From a checkpoint of a small transformer trained on Wikipedia.
Size: width 160, 10 heads of 32, MLP 512 ReLU, vocabulary 4096, 6.11M parameters.
Architecture: LayerNorm before each block, rotary positions, no biases in attention or MLP, attention and MLP in parallel.
Training: 138M tokens, 4215 steps.
Each number is 128 + 32 x the weight over its row's rms, rounded and kept within 0 to 255. Layers, rows and columns count from 0. Numbers have three digits each. The size before them is the row's rms in percent of the matrix's.

# layer 6 attention key, 320x160, rms 0.142, rows 303-319, columns 0-159
108:104061117076076062139090091117124103156153132128112094117128128079070175096119157087154198113160145116070155135107175159120101133137107088157159065235126054134165199152084135131121160131152120161138108132160071112109129101149154064125154135149059155103183107149125153133165133054089114115114138156132123171084110168135159141152128140166154114146151083116114122163145134132085138125195127110123126172146149130140112112143161093152125124155166158134117158070177170118135080135178119
103:143215145164146087146151185147102084105109135146115109119122179117086083143125100083164120120082150104099103116151091164075142178076143148142117141149070107184122165068159127045150114144103093128123119125104145157134081163100108067145101153078096124180144119191160150135182095073105141128173156098127115157154193169160106082163142113097121082093120104175114129110094185125196144109100110142147143090174184110093137101101092151101077131067140145133114078130162116124123126147128093
111:097178111129125028038078105092164111129153073101113126088176152156074129133153117174149161150141157109128168138169093192136122111137123098096131129133122107103146116133167200104144135114100141117134084063074164149101157102135101128063126099155072102105139190146191111169133157108141103215199122116194105125097162095132164154171122140162098158108151144142137105116100154099141143084132154137087123090108146099128104129120168143115129086139110162069165168075130140122146100097113163
104:159088179147080096159116157167100098123059064080165142127135150120142138100147080160109126143092152109108120156177162120129128182127121167136193137120110096141128235157130079141192112114125168138138123184107146153148063150079191154101028153166127113146135125072153134131135129123175096135117091138138153148083106157123066115074183157172099177136118165097118147122108148119152114123122127127139166117158084145116063112166187121171113140117107122099136085093172091151111098173128138
098:086159164047114105155081098055085144140140110151117155167174096123145140073154125150188175092066104101129125095146122130135192182098156125150119068123118126158111201123148108071196074124142132076148118117053075130123165126148068144161145129095151112106105132132101136080111137079101159132161117091126159083151139168157182172136135145076102124163101132168128100110141128116084075141105095086110081148154178140132113079099158162139109106104110094156131155113149089087087156149111171
105:072136088081133188174133131163107118126153106134137129138113083144087109116117102057110138166090105141099157125079130114132134194118110173168045128127115098093097182160170085134085147133102118137169170147127162116081170126154112108191083098101131123121094163114190118114111181166087111151071121168105081148130136097150049106130176181128137095145074061117190063164192158156133086148108120140132141132116111146145121086155099123156105094108096148128193171125156135126156169138091141
103:142131149089135139126130120149140112131099221112194114148151157152152119123188119112097129085122078219142092120135101156136135084114195192135092088135066078143128111102096126134173089081167150120168117111102164165151166110020134138090131152220143090140119127086144139174140133126150113096161111124114074084128116104108095134185088140142093136089135097101120104147122136180152150123112164045125215128116134118120082130102112126123163062126132132153131116089095116127123149146170121
111:114159118121177144153191153083180153142118116159117119145146164113121088157151146159116089136150089159138125116076143096117197175133085156098156158106117098128131122121100144160118113085122092171156093158060091163131137091093134082124133042144147108229073159062036111105155197106118139158121141114139151122106120090142123124068149146125169071135153115121192163099195120165144196141170135141109136101135121086100122176135127120124089078090097162116093145095148150138102125111086136
109:073071075108120138148107143067085100126090079137135195114099162161135131149116185141129161149185152167028143139132141123145140142151147128090165110163122130163121128094135146117128126155132153108086118126154155127149149091154143148125064133114120135184085137134084101130149174141178167123130158085121133200096164146108145180159125153111106157179090099127092170163050132076176130093186167190123166128129098153137086077134117086122147082077061123085139132194157137119111170158113112
103:087130095113152122086116196140151140163073168097069143133117130049132175135099114140160137117093162149107144076102171113078108105151123091110079083160138137165121151171096219121127166118148068155120139120136210147134086117061088135133174081132104166088103115076087151146140150063112103152131171201104141100157140120179111132095128159137148149147043120156131119175164124154159149119142093149068113142151145139075147049110111148128153110093162124099121076134139146113117146147107129
104:202093100137077156122124119166127130101128168180159177186140174118137167101091098096116144179141095155105118142115144102041148098109146121136128145094108132159157136139185105137107123149120130109141158132163134156119132110177048167168107131132095160116121172160155151146125125140049154090014144129091104113062099107159047141146111155123104150138132161106086121126152111163081123115120106118090133170193117156123107182156193165137083111103127097164124143145101117107095057077097110
101:194158151090127164102113083112156111083097108129135150071132123126096100144169143113144149128183110144111165164130073117111076172145088078114123103154143143152098132141135113111138104105135078169121141144180188109115138158166130079123124087129147099167128133092127086106092183141101105135124172127136169135195121160115123091107175142110106120107135136151106149139128077189090139041098149119092078147205132155110100107114130193182097133111096145122255089141178112136094161090189145
106:165098146103161110114123098091104107125149125125147143115178115066080102170112123142178095129102183056072098167151084115074108180190150122150124121137128163144196096160097102140140158104099157113183167157103099106160111136134149106058166169078133137095124109124132145147115173162112184122138082118095094154131061121127125135080082099124156119127065145122116108153063178107140164153157168156154150072121121190087114138099095118102159080167097114146125158155089146094046106179143096
096:093052102164159122111097137136132148123090109173109101132071169143167195099156165123146152165100122124103127119172221097098143197113102150092161172121109077136133124096066090137150144137146059108128152119204073156083142140098118107185146122139088115087137136109161089150165133154140122116122104138124131067150110097094088111147183110096176165100146154161176096100105101166148129120094150107109098079125140193132196157144114131116146153151115148191137191104144106160115131158188166
099:113168143159111161144167148106117123119088154152105080160067115064142129142095084105082081082134148124157155118122116148114163127108115102173174171107092149118129122107153180096073131113151169136200126079188117186151183085118153150090108147053128113107118133151158074141156126147104137151150122112125132138136175119128119164127154134003142134119106105154136113162088159104118125137159154065098123115114137089127117116121105161142138194115205071125123164067190141083128118085056153
098:174134126098124101083109090107113089079184137131141130139118162154128129171123135142155144094147110184073215143146172135151144090141128133120184151117104190118088104095122085104129159091096119124143131146150079132125107140109129185141125130090113166059159110154129116162111129135096118204142120141124148141095049136118182091088137075068098116185123163132157079082199071175133164162109091122101168184106154088126142124148113157111125139154075089113124160111176152155067168193158164
106:178048096145125178212109134085175118120127163075117105121140073126142155119120206130154096183105102113136166144174080076106086129117191115130144121141127141071158193093155109125138102104167103140114114077096189195124089140090093126119107122093184207137121087090095163168136166128133152124198111136148143141128112159131091134167119124112196158126129137093135150114156115080097114149100162130112106192121160109120124084183159092156147145110156138112133131087175156125111130125136064
# layer 6 attention query, 320x160, rms 0.143, rows 304-319, columns 0-159
108:158105201108072120089075142130151205100124121123065128127169136111133091165121161113153091167168135098132171141167143122107090125043133126189181126107068110125126184120147091174120103161072159102187109084074113077102081134131120092163135116096099199169132094173141106108102092142154146102117143098140149123107118097126115168151161048164159133169123103115123097150113144114128047199167164129159155107149154124103097131150152174078127172122163128158122104128094133082100126136113118
108:110137144119129165095112133140133164071106076147143134166196160159076094190134104150140126122160166067138115135126121131156176096125122167153147148154152065110171195096137141079097141167140152127136093108157125156160174154110124062105102142106057074131134129122172142167049121095104156207117104086126110125099152115087143166157069115085146104136132084105177106125152121130149126109152126107087150091042125101116137101122100105145146118167146192110146156110113120038191183116143144
104:149155128068111073115126187150129135146092141070143166110158122100132218170120136145090139114133111088120137115165104083156108105119165191117150124114058191190107166169110080146156131122145101137101077200083056135142087165117188161177101132157150089159093142089143156179149147125189069110152089087143123160127143093159119160134137158149118137158169138109154152086167105130107163146130149126142182125095173136124162129136185073131103115111086166121103085120140095100171135148071156
113:084200187109131099141141156158117117129071141137116159188160153123172135099187168118154124109102123108096101089140215131146168121072158083126122125142207151147195174113149078095116054135141073143156089158101149074093144141108040125158215128131091104136154162117129154123116166128084189103137098108108084116100115192154135134137117077150141141161126163110148139175141111131100155155128095103102138093192096088158097080137149114130117102120090092121148083121157135106105114125138127
109:173134110127146125137108151158130103143140130134134133031103115131158177135108130132147147125103074087099124110078160143136107137147188130169113095150125182142131139127158093075140135073157039178139164137116141148125142082187125083128164129095120137178111145131158070075180218088119108147071160145101084102115160124151102079102081180125141128140107088080092151158181140102124083172156081150148155133098087206159128138154121142147137115049140112157117153124125053095110149161116146
117:204136093089167098163147131174111103109070130113169170180133085137126147102145151124108095128078118158094158112116108171167087079115112141063137134080100146118044095049151087145143138130113089125128176115126105094186147092079146113098150115151131142108142103080155152169080135128133147160116076130124030108125062088106130166115139089180163162094142144104120102150089114079159123140114128126129160052131120066157096187160067159153086095128115123126134157123117089142147149108116160
116:119126122190148088141151120154104117131119125156145163143113147116138035159060174201143162091164112166117171129075157109121130176167090120143118145078059136156149119140129160107098149119095102174126095135140133142144178127110125123103121126082149165145085157128101164151150176090141157174174142104107157181148080117124160095121121104111091157151164109107104107104153121119155159132137127157121116185144098101094179060108100143147109083099141124194141106171162162145099093078000085
114:107099138133106114141121196108146122157094112180123130099161191091135120130078134108121193099183092109116110139107136148090080141139142229090232085140145152149101124063107144057108123125153198174104118137146158155111144102175159142130099100068121141150136111099098112058118142139119156074131126098149113181116142143133172182123186129138087110142155149125133155096062154100130137113110106139149100092062138129187115109150131121122139074136131165130137112153205122119174120148196124
100:151134100182127130119090165156156148127099140156138147143158128100144178178099118137105124163154147168111146132140143151086109117121097142125120078156107118150211175139065193194121082137142072129099105118170142154102120108163142191107082107105100131123107151099161186133125159093189120115137126160124154066140094139111118093209150144144164107166072088151146074189122162122185109142133060128066126147197079150145089124079159165173122164138134157077109111177149097100147111080135156
107:149151121157125167196139121084110115109139137164194094165076148073160187113128089090167113175137119055116123129107108111116130114081117111146136115104108135143075136172109079156176132129099101187134140093080094178147084091163122103128114114130112132157190167111125071130127090150100147095071097149108109133122103128158084142108100187147105088089169169085143131096150105131148113068167077106109095114155107194089085137185180141157158108175194147126142158151129149207111107091094103
103:157178155035161108121134117124128141153077127179186131125138168137133083137124078118164133142165105129126111189134110105121042129112076148092115107155111161130092149090109090181083181147136127089094130153137169096123155180109087112155152127135109084122100138159121058082065134114108100147120186132167181100189186194129113141112151137135103094191081099119111122143163125147123115115166147131119108162129143121125147136144123209150115135152128144140196168144183042111114181120106155
109:159124143147198102121110157085074092122163110078105122142161177127126129116151135128149207086136166129113093139114141092083112110140118157128120153116127194128187088107106078119137170131084151096116151102124062082140142161160117173050152138079178130166097084084197066144147109087147189051147105105118141128097188096108143144129163099132145145123074163137104095132222119130096162088089155123148150080140108154083140163106121155109078143084141092112118165118169092111118132128145132
105:148093113153115108115134100087125133135137128147113116153123165068089135083149096152143117138127178121075189136141132104161118169120191095129079132119097240123096103104092082099125121064108075098161092066087133170135136168074175155147128133147122110092225141161117114117106122152103138069125119119178157106126125104103135096122119182151097225126129140161096146088091138118164069131154153158062128144146144161146191176120052130147183144128121139106172140103119110105128116136113122
099:087057123159141126120148121116151178168116131173092162111126146117092123143101119119057106112089196170131146109119104100138166128094143139181130171137131094104132152200147190124063147145152142127137138108158158053154084099102114152076149164075097140111082117137101147175079137101139153080151113117168131121108107178167105135078175147160177119103109139087153193121097066168118155151178174102112140067135069121130091125106123194166157158138177104166123131140131209121102160125105123
111:165147152166188115161125111147133098133143121176135127191176118137101080101179119099126131111102080194123094106145118115130134119138157137145112076105109178085154126109178128120057099063181166162135048080059114184127093151116112092093111162137142135085124113122079115173093094156130115117120159095121169053069111130148163088110127134124139094105117119118147068096116091206158128084142074148149123151130103171091159132116152150138094108104133106163197150084153104170122143200135154
104:138139113051141161182115139131091166159067124088065178137091122117121159125137170100157124091147148141138112094144068178122117166077117188093104149119192105092117222094152166133162110069164110106090130141101137167139089147225145133142117159155151145125074150135142120134137130065171125090138142084165190174149111153132156102157126149159151104111155156149119188166151107077120145142139123126097122173126130070123167133091078061087108128173125084112109130142114151104093122158173105
# layer 6 attention value, 320x160, rms 0.175, rows 288-315, columns 0-159
094:130177113089166126064146153129095090079106088076121135183124184098180107140129156101118168117163190093145113149028066120170145128126154130120051166150096085140093103169114124143156165116121120172181150083174122087115129152138075131131161102107128108119162174150130127086158067150101200137191149173076143176142157152174161166138112152182114121145140088150139131127112131194142138097126152107144097166091151156123154169117127135127112184120149172143105144124180085106119075110131122
100:122099105099096117108015075133129211181147078102177119194123130138114124132111106099086139170078106101157165168124042063124155079118145124118076112140143114119165144129139081153116184091144186140124160094099188130096114153098125166170125085128175162127127133117130144122158190147098073087087148138131125100116138160148117155125162110118133119174122085093147099118084115112134128130143124110137127158121134118128158208057188154140082069126143088131118149129115153139137161184079142
093:129149121139081138153094110101084154109132120122141143106098115176155171133171138147135113067151151113088130172099140153151154132113107144090120148164160166121124204152136104133114147183113086144208146103155129152171139122097176183115141142078062149143118182152171166140099094129111164140105093083116163107139097096104154069199083147153169092147146117147137063127160096079121072090088150066081136149067162164157102073118143144151122133075130142128108113175088154171120164153218109
087:137114091116108131158122071153144121199164098112069106112120151206093131162138143133092146104126107105135086121127135174094113143113122108111122057139160118108136126173123170219142199088120136131141082158112134111105173151123041160073097105149116149111122102123144172068145077132132099117107105109089076095113181110152083118082078071168196094127138085066134146116122129117141139099199125110145150107109098100122131161085101096146153111130141141086061102190120082098160166129105097
088:134094144144123102149167138146149155098111148139113121128074128160137100179050093129160132097150155092153160074136173159172137103145094187129135108145096107180148132107092071070109110160050177127088162169104115134176136153095072143133129122187100100134073096172135078080123178150130146113092088115115168191138073130079156079116172115093152118186099111104114175117119115136145142132128076127051155113100098097116150137080109151151122088105084082144164109097188157115154131166168092
089:086134127144135102176130111078137034104188179102126164155121107160085107135176099155131135092076127139126167169111176132116135155103152202061098180111162065128165106134083094103174148152130120188110095164136105183087127144109131104186138126157139048176182153133127085128139129167144119150188109126155127175123120155132113109103150156114173092120120117088125115136146097091085154122116119096147126074088115111125126138129137146110140147116098078032103109172108109184076151100072137
079:132140129098101112113130114098142057187140085111073122123156059118130077194119110126133188152100156172131112159162095131132129171129159178172101161080133134113142082140155080116149150213179149124082156122162144127153135182093129162084136128148165162201100077107093096139149117155103168157218144080142108150148144147113127100133174154165112068105095102133067132141136118149114138149089123142079130193135159131104157174140126088095202104099106092096141161125084114131135123152124066
083:137139131121159094124140088120107101127091067177165110125109087091111171161140146110117162121195198115150112104046144139140147120153124085121099132124180119150123147112095223128091158164134166147136119141091067177148151168141106071125124117133118088067132188119151132162115124186136081143125076128113176107079095170087086112146078186198140133106146097108137116186125106069159114090135112098103147088131160133145175125086066153150111181123106129151110155150134187149149117132083070
100:130131090115077088188103094131197140138137092152104140109137111118097124104145109112111112111098124095134118196111069167150126181056162131097149114149121156124122116079146117157149116085179163189125141118079215170141136123086099085122067109178080160135088085129131180072161201153073091112138067174070151133134147172078108167115146148149150142158125159114150137145142114154117169135090095166134113153103082126125097136119096168131098093183128135169127197180145145147149104087140146
081:098127192122129160122132144123240105100145180105147136107146122089095078158186092112153137138162073118137105200156077106105135089084174143077139169060142090139119078131139076140060119108133165134110067156122191087117123120103129092130154125111105124150142200178166180132160135183134131102110114173125151132149179105089123091159126068125144095118105168119183148119155120115202110082143105142112124118123083123136157066082107114130143157148102138067143141133106124111161098156097109
091:170095123106178169072067057059085096138141151126112129117139106083154108107134122068151103125094090116137094125095114104113189127081103154123156138142111150131130126148142125107180085096130084094121143081154141156121180125153144101150162128155109059123160163183125111091155103105087093133126100084087132105186104136185115111189079111093142144137099107080146165102190111186107149160123158141058180135067098129063168122120094113101115098096088096147118097149126147143079055155123098
090:136084086089165129163103153125144168156100125115162102157075156067179086158147189111113157081174119129131159140149117137104148148128156110079142162204126145104159185130175047159106120165164104169091079119112166106136069148157071104117114072121068135137144081110105105114120116103142095101103129142124132131091163148168099150125099155115074117096062120114138132172207107179168076134148130094083138143148125097126169104101120188188089132166122135142205087158120119115099162145118132
087:114134110158171125125123122132185135156106146088129156161166090040131106137132177053136184084014116105063142120131104149158080183080130110138136189108100147125141131144156135095128106102124137190112154118116099121109099193088138155121160107113139163153067167141136177066159156147033122103102137154165123090173130126135176118155146132103174132121088136141079091129107145114134119122115109147133118130127160063165095114169128120107189132082181139125093126159148078116124154073096107
084:113158130145093171152170157122110121098108107147204107171134127128136059127137162123092146142133135130149118146143166063151116151171083133159129170158089157167157117144131113138073122090119084109196204082132156134109163133115138187201095123092138133128160118101116112163133125149189134145126130105144132165121101068075107072103147116125085169154093074164121215117159116199171182136097129124148140144075101124071160074144114122147136197149097109081084130140149145104151130125194083
086:096084146132133137155104153116152178122130183117156100120184113154201105079097116069130144138125135167151159109073104116075146109064133119162119138147134111138144086151141122082150098137096103107098115124177193077089141123138162099197099113148163100115143091096146132123095114144103139076082156113212162107119110062099057111064081144128183098160140160122141081121104049201139167150056098131134112109134144131120102135121118116114148126133081188144103071139159131140127131132191094
084:106151117114152117106119101134110119121082151103121122084145157071084102120178158156127138124116109114110177113119113115116126158128149153116158136145097111181109130155179116116150069099167117191136084087137109125116173161054108093127135121159157102096119064142170172152064193157170131140209120099110110117116179147079097088174109101138121115155163097126130085158131186107173129071131047167073105173107094116110177161159133059061120156111172120166123185128077082131123092101119157
074:173158082148128094119154157102138126109148085125102152153136128116143136091152109069128116108108116132194121148134112107178056114079141055083152154145153131161156135140163247106133132147109088119131130096164082134169093111174131152141147112126135147178086157071106174111073123102116145114116129104130099188082152126103092115097154142137111122157084096133098151096131164089082114162106072148188143097178158130039205119176158113108151140174144166135109091143080123152083098177159129
084:147139135170157157091133176108069147134091131169155137077081062155136116144135119131124101098114141096080136144096151119074163133111120153075186097162085132102139087153134145141134109047225124084165100147205126075094101131145143137161121148133140118209111152181105165117093165139119135127118123073098092092145110174093081142175131122108169179123139138148146124179066165175125163162143144186153189115130105129123125151113089107092140129160107124104127122066185142186103108096094110
080:134148188167082123163080069169151121125184187147158140141129122092093095141106099109142120105109123128092150136099156106092141096068121171131152079123111158158141101147113082140100084082080081159166146065130150115165095146112152120081099159054095114151138185180141213132095152158115105140154132158167144122113120186110106164144132089099153106064126162115145163080092132154155126100114163163135077171129099164175156136122108100116152124104098148136068117208184147151170168086095112
091:069143096146191103087158136147123130087128119145180156115114189109093114109113119143115158143126136129133129098139114122099108095136082122042139170149190082127117105126172126136110144163140147151142159130104122112118155134135148173145071139121169088082193086126139108103167109168177132132152172185140132141183098162174153058150077109121169108158129113190072098116146123146160161149088082136075203132160141104137106126132090180125099136164085152119103081113055107152166113049077075
083:171138133150098183126110100079101141126118132101119128139109147133123111168055160148125138104075066164153107126130190169115133126113150088109112175075134092087131086204139166165148172057115150074145157127132090061146107152091151139128172126140135181138124146130080102145122119169141174125130136185168130117160154056101153157093149091118114124118132150085097121165136054135117148125126089110077145081081130155093152100136127172149056192177089192089080115136098119178113101170128157
094:111102182115131164150104132161133139114105069148138125124099158075183128185120157141126152080086071126128081179157113145087067137141137131133150105155084145131144149166140133111167116124158211164174088102120167125110089108121176129134168160154081118146178095156152179101089093104129089109112088134104118097144110103147174185196223157109142140160086096107176123170126120144149078111183143124112171148087118138127130144118096077087177121092104085127177179170065127086154092110105138
089:184078111120112063163191167051070157151179136169177093144145130106145123129156138131119131150093115075137107126139168104143153098140115151143093119108154120151136127105157148102168141111147094101167112170109121088144120107100128064116157166200146147154173079159120068105105153189161080092113122164125106102167147135128140157153131205096154093174106113027060115099088131125140177162104117144125148125121109143100162083099136099158104139155129136196106058087132128155129119131193117
091:098118110066146169152104168148088074098129132160092139125090154107191121158098161130099149108106077095177150133099171153108192110130155106133116139121114163173117042137128142089136181158048114165085107142208111122137113138125085168199128092139179112199097082132163072163111118166121151107090146163111102171099139112120099126160183075136147155141135110136104162116157176110150133125046143131178148117108097101145137145097139151105103124157150124089132188099099145160123153085068098
087:144182125176150146157140147094136105143127140094147136118112117117181116060123208119116099117181077112114131080108141165109109105053183068136115101135109139104114126109139159118164139149174145136181138102165048148196135166129136158061131120200107189129131073175228123126144125116097122168108092146107211159160172116127188164104093141082119136116148132152115132123130148090153109071103156097109105155145123106116179110119149139135139146061121121105093103147095082122115182094130126
092:105128087120109079145146129150112165093105179146087105136117156152144122158173071145089124167121115112142115089117158164167119158135158108129119112159136163138147092132117127130122154112142101183160140118117104101076136137109094063090161132085102130139164098144132132171112174087151141116119182166131113220226097132114136126117180134103128158070169121134113200151172138139162091066094137128126144138160093087139161176161135072121171187066146103116152093095084174243137142123093159
092:074139086112092162121160106149115107126147144162172120083139118135131098155099140093117151163143165078201117162104085196166103137098102152118040132169123117115121046096087122125130134049130203134144112174063110165125122139173164131154129138151133125156171149131140162157090181138104139128135113121152155113146099149059099115142130121143069132172152162105134108108102152051043170130080137171119148166111081082121102054149179107107144134113120160140137137135117158112152088160096175
095:102102100128120111147078106072147123109131062191138130126178105149130095148125148147139127178132085111147137131138140147067109112107121185112121078148172111127155159139098136125143108166203180143179161127117116164069147165138136095156120160089118144104110135167188166136121087139154158121162092177106086110142160165068137165076129158110115131123095160091055077079106108173085196054080125102153117132126104122145139167063081109148071148119120142173148076147086118189154154159085124
# layer 6 attention output (transposed), 320x160, rms 0.132, rows 288-314, columns 0-159
094:118167117129128106186128130176154126103178152164129141113176122150103171128158140130143138133185025150068144135192096159128152205133135100167184079093134134171111186095169139106125113098104123137124117172143101106111180128098140092136127157168131129178085131187118106211184147098135121136087063042138174059138134120126125127130117120115169129103168113092154097158115146122160125177138154165152143128141131081125134141157084118081120085133164132111141118152103189148073187152164148
093:103144081126111133139146149082126083124147139093096151141112164122118086047145118139126138071156114154127122114146217132115118094127130206164158150073126120152006111140175130140145077130108152150107110170128126126129121102124128157142086135104131147158173120164122085192137098074161204155119096106128080152106122110179203086121100158132087129091183130191092158125150113161075138089101149161145145123095119168142145066103105105159081160135111142135136146145127098109111211170125144
088:153111151139191148153126182156113129125097173163170111126162168155163129134078145103124141203128082093158139162094132107100148167163110163148138120120142112106129147125128078126179077098190185113119078199159108131133137116119119127131130100078123159121080106097119137080143216143125082137194136124110122184125158174172148212116090073156150120087154145124138171123138168159125213157118130162140166106129056096115136150114132097157103139140187078137145144143095127088100072097135184
091:086158115169197110123200150108125086128127117180153164165164082097181074093098149168094056132147058096109146147164117111109134121139135176174197192099062124146093132143145119131136145125119137157154154135145131101113149121126121145123111180104124106125157152144105146155197175120173124171107119062197140136093125173117156165174180139153094079121080158103148178150122087114131079106175123152100107128118166153190134111067139173141099139138079101123187113162127154157105146150130161
091:115175135087079195105090135063076118170076126110156156152163116155108172098170155147158167157129127115097115139163117126168093128169206117105072129168167111127128106143130140125144158095128118125163099124099128103136081067213134118129132188128142174144171098112084132091148051136114142181080095183102088140145069112115049127107126158095101073135128170124163088151088148119116148141139162120165128129103196119108105150155154130083114162152139154085114109081151084170123129064107114
082:141104126129130115138165157098133080117169131142131058131149136081146111187111187192128138163171171116135152153128113143147154182134078111156160084114109149094137158142166148153103112119176119140126104165096128059142122140165099134170031081119099151072122127134148178130088099153062143078045074142161094083117114179056133168118140116120105096196087125121154104121102105156145114153179083157155143140119143134166141147179122116087106139164112163161163119074162155094159103161162176
080:159162150158100143148179152133184111140096132184149143114120124121151155135129103144111097070116160088149122106115101097117157091083085069140168131147106115117090176160194109086130148092096103134127100082111120074153112094075078073181094059130130183088142128110148123110152082135102067098085167161163184096119104094135086103112059181079160161102156129113109155148153151129136131094168194128178086079092165143158112117129104154106084173175123167133086176123173133077125096114139130
084:088070096120079134114064142167111137089129173120112095082107168114193096091112145111179125159114047134131136133132097140101103138156127132161116148109134156142179153095191096097123078106066158120212092075147103071100131151158136159078114116118179111181092114093084127121106168115142158156110079083168115109099144130101121170088142091128114088183047118153095149198154103117135129083155151147117127040174134122117111130114174136157153107114147128182096141148098111139100107146146162
102:140098171117103123167167176065122095149118124078132136107114087155130079134151110152153147103129064157178136137159116091154123091119138120132102154081105143179089081147119139042136156179112105054100129192152149110130166093166140183110138116131163176147170184177148133136119136141132148165100137106177128145147060084142163085119146155175139123126084213142104122051122202122127155137168153178153159154117158129144154150077122091141156152092125111152142126070167125177162101173142106
081:098094159106096136120098164127066136116107132116133147121066084133071118126091134097095129165102194104121135151156150075152129100130127102103158075136083102132094133102084173127114074129183074124147153105143123068177138136145088127132097162122125156103102150090038141117151137151140116173119182145083126138162108162081142093159144194151124122129131110074075173101135158068075084146130145184162110144133101088175129170126164146098116045052141143131123057121100124068126144141117174
088:092123121112147119136169173163157183094128105135165162175125156202101162101150115137054177099124119111080116097116135117164063138141084100121085103124184102050075085145110116121097198178148136122064110141172154134119109114138159094125115134123127138184101095138124159151163134097065144134109132164134129086076114105071128122093117108096119107109182138141129139181142077094168116160106107124076140109146204130198087201129139125138119091160111187137123076115137076107141113145149184
095:091148129128077111087166168148092110108133051140097095161163111122126110104145140120093174126076130165159117117123151095154174113082137125133115128080128136112080098182192131128138116102149180103128142130070102139151126121126210197074096160095173152181051086086148155134202130154176102120120131136105147141148127097133108165132187097118126130148195126126101092127072111103130163093113146160175109179097129151157135126138148090089143126074120077134053100092115187119197087126118144
091:196087128113087098119182101137127123093114153134126163129115104153145133100121111151146121134159151181153169107134129086111218116159191127165120165135163088136084197180054091123129121170165084120099093159141130099179163112111175142140146138157129121128147112155124137179127065121158127208127183091067110119149094135112154108072115175110096108080144166086192151120129167139119109108165113147159111093073095139093153190077139094181131115161136132138119098117149115114214169110160113
090:200146143103184144173139146187115107116119150159130116137163131132113177165167120110093101109089162131061091123145093158143161180148147150098189144135156125103147077117177081120171161141160165115094107105089077113171127097140129138105130132209178130152141089110137112087136099119161093136130068112094166103138137118132135108125108104132157116152138195159178124104109127124068169129149064131131190110147168091132105104169128149106087056110144220096141124120117141215123127209121149
087:160156088119146169130189159168147121137159100101088135165150130087114104199099119116108109120137150094070132104104129125168087116125212094137086115111101103074195156162134093114163154124151120185103192178127120162163105130109135121089124183155058068115103062175129135121078107132097149223119098122134119115116113120130183129138106114124124181164132141161089135127150161105149148187130117138149194126077094086103105102155123170138151105171118123103124188096040117145132162150149124
085:149054163148121176114142096128104167141126138118129130087108083167126117133101123106140128125126142169136124155089076072122122151110137149180087117148106083129141074135115219124103134127086103103116075127151119154108177121135131086140119099124096094116140190163125107107200084113106115056068149156111153121168134150103201116068150135108039097120146169130169174145111130171143122133156209139126126170132131101167127107133155143194136028173174153135077114147145148097067122137113111
085:154127133118095120172102117134123132131148105222043149173121141139104106167109094139075130115036135159083171153089090100088163139107100139096110124096091106139134094177183070146109132123142132084159108119151145141132123123091142143157143162146115109107150134083122110092149122073106127135123125100174182143118136151119117123154124145139150097047113054067118151186181144161109168091063088159123159113113109072162113116142073081138105116138097109091149142161192148083149085155164196
085:101134107141149202139101093132149116172099195090107123137121187115149137134164118136105123158134141116159062123122149132120128196130127113142094128126152093113125116133119145104138163165105095106075205091104134144176150152095107134144149126093132123060140103149169071152147097146051146132141137165146130138106092130131133098104139094150107065204102145110087192154132073109147064170154079126105100143166120154133089137015188162138081077153092112106128132159060135154169150090168138
084:127122079133140098121165122100087099077098163123146154078063075137143139093162158142112150155106145157153137178164129099132064132151079105153100126176119136122132151121048159105196140184169117113072128160140146079185172133123121133115129094086152102087158107190128054166135128139155190169118130076095147097097116125134135129150134182185073142149079097119141110076145131083119078145136121137152180125122100147109131119127234140193070135121115108119111143087077142109134101131150096
091:155130100047137164149119114177129173147104116060084097100154103129128133120158130075127091089142125124148095128176141142093212103153131075085143087067112134087146144059134127121136137136190136111134125155116084069065120117137169072121126171137082087142049125111155142107168111124096126120090056144125088115101126103083136162112122105119060157150150134109127123116134109176119124151166149134118022097101078150088123078119171128097146102089122110077131116096145121122073135187161133
083:143170150069127130160131092172138148125136125129170123152174191163120106133139133096129155110185185111088098137122132088162137131106149177165160125108161118114104178081112110151063068141219197138153175128119164143092151125176098126134123099093158101110111097110144172108130129136067068151126125116116130135060104171127123083162124180124153100182155088149180130102177124077067105144104119137137142128112159145099153122132071153142130097154120117077201110135117177112125226123106180
091:110070112115157111103129088081181196163145110119132159172065098156133115100169099165127155196125133103172126088114143110161163129089072156092117115102151124144136122165094177069087128117114051107110138194117137128136200102148126108117113090092151118149108175104124115106146110180157141155109185131155157172124164106135092104088135132156093074094198199180125145135140113119095137171164127081101127103129123131151175137092063168135066118118107090129085100153120120164150144066069147
096:110197123120123170146108166165140133182090089062127126133158137123114136137118123102101189135121160107089170167159126107098113154072137105121140167145145175119168146150121118204117088128110132159112111098149170155115085138149152135092046164143152127109139143189140155116076110154094152127105146119129144099186116086110065126151109062102055074125148154206098145147174121147105139139129117067117172114071178098190088142089058128112156096082108147070154108119096101118164161170147132
087:145170056147129170153105119150109154158134109086098078125127171149110176121130139117150123119173163127073169103088133133122141186127090146098129094113125140072129135124155147152159161128107130084175160134055150096103110156125114081193108165142107059121181121105086163136152136099135137158136083115169133104123098129130085191125116111147087133142236128082121168110102147180100094083207132157189172147138146133089138110116113164159147123189104145167139073083099141126203157164145095
087:100101162078106084077148201190079150075147152105122127162142145141124132086119135092164176133124169119125128137063167141124197169179124112178135100153145110153127170148127106093155118138129124173098128116158141173107175099106124125129173163109148072125138105130044145105146159118138139078181120063100148115135127116080059087149151138124105145106116115104130090146130164178168138124134150091103102144072196142161146149095118072230125141146143112136199140062111145105109099102168125
091:156151136141138186142148164137138154172131103094097145153095133142147134117124255181159115070076160154107162133167118153080180162143129149135079145124090080103124116086145140125104156130106150117127090135143139155152135153113169094115102079166182128129107162125107134056117100120139112090117151148115140091095154132122073064129157124122142123169154073122189080132095142171106128130109127160131122225126130065103150130095102151130172096148118129136138167212103103096100070120125098
087:126130147153131177135096132090131093095146137094200075194098100157102122128144155152110091123136079143135089146112162136078121163119183093092144115074144123083107089083086103067121081109116081137141119087161150078123154192067125124124091078113156100147135159146096139108041113151121148158088109166126106194148139113061126042076117116168140127101074119160090142156173212163135123100115137173128188134161077099127129097158111081138112141136100080134139116094117088140138129132121124